Weights of a small GPT-style language model, trained from scratch on English Wikipedia.
Size: 13 layers, width 192, 6 heads of 32, MLP 512 GeGLU, vocabulary 1431, 10M parameters.
Training: a variant of Adam for these matrices, 144M tokens, 8790 steps.
Each number is 128 + 32 x the weight over its row's rms, rounded and kept within 0 to 255. Layers, rows and columns count from 0. Numbers have three digits each. The size before them is the row's rms in percent of the matrix's.

# layer 5 MLP down, 192x512, rms 0.0957, rows 100-191, columns 0-63
101:148145100173112097112152123115087116105155071189227177124148158133165157146080095128086098161097139158195123113135145163075116120113139118127156102127120132145116138115132018147106134164136112
106:106042101123104116124099109118141108144156165129182137123172059109139145165099191064142086177150087096125167097125164133122174155123179086112149090144122097139126144080168068131123153138120173
094:089103094097119099162152143097073029158112077137099145116112143095098144107132091117184084141108154117104139135087197172122093179172121123163160123081132162118073078080094094120154150127143152
104:115102142098155172114101151113110097147122144048172139064112149110081132157092085132189121083146100139169123138128145136098094133091106089051073113094130186148060125088164124124118104135110131
095:079043132108082071104062149095134122091056119108114167137120150117130121188103101029156066112144117105084124181093102137141091147128113140094132111108163139158163136105144074123170144140119148
088:116121080137169146152111097096137185187120090126159115112146139115113093172142112147081144187131155140055145149090103140125123143132142147100106130110136131134182073171153082116173116072157161
092:134116145179168075142125168103181129116159106084137160087134097150157150090141100081107166158128102171133155086168119062116134136150175104124129084135103093144146123131136132087137113118080167
099:120139163124098067172123148099146082098134150152174098102111177097135147142136152105139071128136125114152180116154162170131090068197199147164153148091137161172112160072165156092144172124142158
097:170132163116108137115095151176140137120112113116135099148126157094180111097134096121155141100188099101134138155128081089141138150169111075171095184113177120088163088128104079131141146152132091
100:176098135124144088156173109125106121120148179072193123118118133079113087123158139159170090161085147117114104096146131113144124169131127076150165115059089144147158132042159160068149154132100134
104:174143200162063108137124122168122110178081174157131126095138128146156146157161159125095135096134112138143192133111160098173120058124127157207120145123148105144100126130059139132102150149124129
101:151131118136141132068120144137107108178108130116116074187122128143182159087167143186170120101163129198089173079114132112158150072149130162151099145106117098119136135142144086146188153122143135
087:158086137110192129123138134174076152153161175085138128190104093184179122094078131104109118124139106166099187089105127123107117100095076069120127145100162160122062185111129105104131101116127134
103:087101142105136185097118159131194088121048109168157127106155126152121120157128076119149134088053065112149116168172142158078120105172116079088142189175067125198065093135106172162148181168142084
102:138105110157121120080068130160167053101082140146087122161129135101114147144184136146160143129114097176173133113075090071131145138138130049135131110217184050184140092136075121142158094168098062
093:175189165152124132125143170078103143164117130101080123144152146097166152124180137125112140124169167130160113104161117070073083175156137102182146087129134124117146078101127082061076081164130157
098:121050149176129152079151131108037152056146169089113153133114174045112138137154136113131143137158113183186079069131177137110123154096116157144158111147084103149112138148056136136135063200102070
099:126137080058168142122120105137089156119136094151156129116103141159166027129150155153116134106173170154066082168138124140125120107095132121122193120099059128166135122117161151171103146094107134
102:153125123171166102183093090135128146158069074138143118117160096098090159141118107151124087118144111103181175110137122158166189105084155103122161145167070130098071152136157083081161120104129133
100:184152054134142157155120141173130173160107123145096127076135105109167169200091157149222125118131116086100123147169144176108130110161127146049112146162120174106141176116080146140112128136068112
102:207102127097146115125086133111094106067105139164111112130101098125131076110167130156090160099116128131132129069125122073125140138072159127079127129156172136090157074156083104159177109147113073
100:155208103107150105174123117090160153140164151110140144126108128143142111167177101164143100105115149107106176164123107178084166109140092137123126116109122111112193105160143144137059180105109157
106:158095193113118157103157165145161133068116110144073098144147138093116092134131201171102169159154139131130120058177108118131150077077121138151094185069152095115122187141183100136157145147114151
138:123147126101129118195127069123095105051118119098176160100081244107084111136111097086098111120145126133138132137165147114110175116142115140151095081171131132146056110123149161064096110096097100
090:084120151186129181052106161107133122121113130117176088199132107110170096124104122126142147083098104149138125113104148102066099137141110154159126189191121152059147083159115095142123157146107135
097:113127124193117044106110107162038129103080112181142119108197087145117161145118160125124149098166113086105083126122121126121096097131187141138196109119160110165107116140175074116166150105042100
092:154081147118111098116116102140097116104140077174115094126158123089072124081150132046116180093150100094134138103081112183131095100136184056095176128121118097095122089107177118170078163149150096
093:173132078138115175130137096107120093178116080112068165087167160118141096137147106148119120108164127121136142181143167125110081112163123164113110132134186123120126107149157095135106124107237108
091:076115112114130131094088122123134201116088110143091163096134105139135162168138107138194102112146109095113096170098154092188151116191146101118123118088111118104165124091148079108129111155130086
099:108131195149107062076171133079136167147164104128136176097113101125172089156153118171139110109160106131082164060058137104136138130123151103140111114141106094159147138185132078084152059136126220
097:104153098136125176121150066163183119172173180141134114091113123190100145160171086149151101184160122138113130131087167108192097079176140145083126084118186173092139157168110132122138167124095113
096:122113103091077105140189111142169099147071089096139130130143143179141196149127176160141088174110182118151090166151193128120192185113146113121095152110183143116092115154160105094169131155110103
100:134122114132143142081158155105108081121121101127115105131166136148150154117119163139153171125209101197145106167124199150130130066077091108077111136186069155145168147097121105144168091158101164
096:047187144153135124141091101142156126127066144150122143186172138104109159110135138139051147094153132113133185084146121155175069133159128139157057149099116175063084115158079128127111113146132123
100:086186137123148130118135132173116158082114127123105142180124114072125066092153121163133142032160151117127085145117122122145048190129114093151061123123159154163139164170072155112119074189123118
094:077132098085138154107150147122069153112158155047087111098119106176133086044094110183115194115111167112127124086205131095073195127111073085165133206138155111144213099116072163163125084159138148
091:204163127127149067112200100104148091169112115125207142131123132155158152155157126175119059079144142135083146170120100104108114111163101141073131105098161137131079121116115039104067161057114120
103:109076130171111113083100121107118086147038103150124111167102075174149138115131174065081157136154143134045079210044154156187137144101156121137111167135108120130142112148146168172142155134112143
098:149115134103152140216092116126166180128156148102126177109136169086127101157164142108082128121063111122098129148169141153082121165134101135113116132160186140117129129073135078099234110110086098
102:156126116141146127119148124115063121107125092122093058099129147168088132123143161093123152135143089116198115112129144103180093067089149131144128109196062147162089144058144083107120114200109173
098:102091079172128116116124103117107078156171158095163150115150154137163114121161155133107099136109156102131173135196139080072111187096123115137162119107148103163119190118128119078144088144151102
092:106086138170096145103127135124128125066158149143074160131110095113175206117099144147117132152129155138189103138175151154098147104151105184132156080113106107138140122136097095142069144134184177
093:100113135115111092125107126145158063116131112118148111119141118135092127126097134134139078127136143111131197110164126108106111139148084118145181118131138075125116124152130137100057134120104100
103:149071131145069147149124191146045191122099108145104108140175054135092134149093194167118147182110130142137081091093155125180113060125183095132207146095099118141151051182166150083131138105113088
097:102142122080098126119132137137103148217083165117100154164132112133085174174145151149113156132133139133097040184151134162135121159171098141106119095168152154147135080172128091142121191091195153
100:159134117093127157147160085113189178087131124104134163161113105097148151128162112109127141103142078088213073141090125153117133107152083141141060157141153166128099171160140152133153153109155157
097:131171143116132123132158109163171157197118129114109157169119145096111132171145141087117128055128100098108101117120119093118141167139085132085170155075122129212196139126104110114154137171155100
102:109142137123125165105096185053073137110155185068091122147107117182162126129113119127145109114056134165086138194096123148175153175135136094096108160134176122183153131085149125135141104121138115
104:158069159094123121147169107096150144134156118105121092133117113118150132091138154083120173102193136166106120108119141133112108097090111161153079103072140118137099165162155166146146135117178126
111:110104139143186119082103126106098154202137110114138189109065136089143148127123112127134112126184086126117147132161118112164134126083138092149123087173141166102119075127146132085099074126181144
097:192216166148137145132152101150164122160124122219137121133103122148092155071114110158131129104099150103084097142170111131106135111107107129117170106105132147033076111137164123106068165106102011
099:189131119114061154127138158179166170088099121156109093156194130086143071132091202119138111117086067083145062106198150147081165144112097114127123123189151129122167112127122100088097150123115143
103:158064151113118145165090129062141153145131112102096095068103149144108071111032078076163128096090203118111130109160091111130157122148142126109161136119156139121165116141084184123096119142161108
105:146080111128136152120141122120098164146147119142124196147140127078133116152064125154167092153118098120174157164150149100134065154182122139107125149128101101132127131143157144158144140113106140
095:096180174133105132104159148167102162140156128160186137134119111160135175128142139188155089073079111097130086146103122142157107171148193138151125120066131131076090133000138105119101095117120120
104:184143103091105177181127113191108131101134115078108145106134169159080139110110116057127082108177147157154144154111162080147114139125218132137174147189091119112098079095202143094213152106105035
096:152099083180141126157094125155106121191131138157109119149146153154177120166211125061120129133181157126160140159143084119119105136091130107113155132110128061100141154133121109174119140153142122
095:141113126156122129105071102097179156083058098196176186095126134142102140091144082164129133149082144100104110075138142178096150152141091156080158158116066161042102105113142146115110140099134091
103:064133144127136149085153171154113144149139155120125161111135102121125154138069140087129189118102152080134135136138096087122095124198152086071134090073151158090094125126130100169097173098096192
104:078127178106121133080152104128113117142138116105115177119066094139162185183080095141141098123139134135172187132100091154149137108143151100139125153133161160114108154146123163109079126100110131
092:168163121099138138108109139128123069107090120128184050119125161129062110120162153075094156134131092128094139094106159137158121159110111093051154115173149188139055122078121117122152136160129126
109:105137129085121139139158175156127175165183142094046095117124160161114119087140108091150138115137132123107153129132086062116128088150054133168124058117126130194091155112142123139131124170141051
099:137137094122167072150125120143149058183164120126117142065182129106126093128089122170117065082129145115129135092136147154113129147080178116123157090119108183118117120091163120129118104152082116
099:136156130173140084174153135087162119120145014157135104110098110139116118165083121102042144064072099133123073070117170116100106142154088065083143098120171140124058145103117131094132129093131082
099:049142152157153088076111120170094145149098165115098107120061125170148148133093071156158092132110156121080116112126122168128190150152114130100129119144102180122108111086128147121069186173126124
106:158199152123122167145145162140151129129133145115140118161148103097071156100137106177125128065122115146170167101164136151184179123145100159133113118155154169120102162141111152121137130152158099
099:079153130111070122165141140158116103128179089130062130129124108107068138163165143140061111081129114141181147137091186161121134118124150149081117150146104168090161132056084146113073177136059164
094:179175111109106120164100164121073107168142167097114158175116085176126129129149147117096117066105106137164117121138157131108113114070100140146057190162169191169133180117162155132156145109132135
098:136119110110098118107145100103143133089154093144115169136096126055137130072136098151183094081135162171216140097168090094086113048076140140126128158094108112176143117165083145092120128144161145
096:140114147147129063105137133106115100115122133085140134178185073142166204081182160217154121167078137120101070098092137101153131099169167129144068118086098127154142157106127123120152151073116191
095:196120062098106129135106148193153127164068138157089110137147036152080138118113138120169143092094089140112135118145072183127143147129176106124144124169147158065144090157099075111163096179121102
102:193150113151198114163086118114124143183142148135071178094072123143079100151106153129079131166165124074090110187147079110095130130095151079109112115079150156120119147085150124126097115120097133
100:160067128213104159122086168155118147133124136107145119127139095201169169142169097123110101135121099133155196139074132158116133085149154126133064003130100145149118082135142117117116150064142203
098:071073095105107149099181152175140148127106147138079145071135129122153104106115121056122117152111081115091135176153112136155143116125152166116095124098160124114158135146150172150128139143163105
104:166151103194163140168103165098153137137102180163153090138128171142086182108209103081167145158125167173107099124098126128090160092153141138122142108048140091074143179107192154139145132127126151
100:177135137122099098140155118140128102111136098193078107123131134114125137148162130143101137084135108080106176166069079173069072171107129157117131102132139116204108153075121143198107163068123136
098:133083112135162145122120182100149162118110070124106147064133091145170126186165166096165152155120116134124160157132117103158179157135117140097134091113101138125185123108189208151058108079119100
106:132143088124106132107112137120080103097092111129132101159153114137111118115123109155172130134171128131174083108090156162149129177161117095154135143154158118126147146097086132178197123162100141
104:142114106103153187184173131133131181199127139070113112125158132090143116125194125097134175124117140119068149134143089132062142143120173114071142091139154151089114125137070137171144069123210104
098:125175134199072111119147146155094133072154120125195109155131142195133160131165115101092167147148143109073090116144139118191065106109138175132130164105109113155053133128172110125208133135108127
107:156139153187087132100163141198141130113138119183100095158135094177120145098072124134126141098132151126187189189121123115128038074058119180129133167101125128079105148124205123142078128090173084
101:171125127067155124100116135160169160141197150101124196150134156108157142101147105184157070100141131172135136097100125115166155058142116112144097112134102136112064096124073160077117105148131170
100:110129130155087106162112103135163154195100140165182096133069154082092097092148202127075182146125172134130139137155213124127112124116170091111151181175185110168122156116115045149154151159134102
095:138169135080108120132144119133119130081137083172137080109207116106109098133100130118168163082074146170182094107214192104143115110102154115131114123140165136132091118091071109184122101173158099
102:138089137073161157120176152139114070141185123162172141103072174151106113118102187151145197089088093136147127087158109122120084128119110178084106112074109111110066156136127109151109110151158153
097:139077128160093102130148123087146123092146150130166159129107118086176094214164110152150086055175135148097146158102144194113136129201134142112087136060142143158150146144156119067092096114102141
098:162155173131122116115141131092144108140175138126133057085129120137092074112130107135098180180097117134173135128170064103131018078077095092158065089126133111133112159133163090119108128098113132
101:083102163173162137110149119143089151139097073214083140114173127183125142147136118181109148135153120146180212121145147116099137100089179111173163192135094121044153160123163135098093122070068132
102:072159170122120115166103097195158175080163134122116109096103136159109129132111138115151126052134129177158120133117135137172146106142161113102138142146148146127108091128181148105120221111178111
093:125071127089138127120130138161131134099120113120152108115112125130091107147091154127160156180159168114196137068128103101120138098182159076155152171128122150132056137147094082192102146137108132
098:072154169137093100197141152060140100111145092160069118139186112127165138144150135138161115127099152158120105169139115098132203160128124176104158115094056126086114131192070103137140123207070168
092:141158145124148103123150172142126117151124148083145102150078172206148115038149076109101219072165170119075174158157125069178113128094104106159062126151077098122132068121146136112090135111141112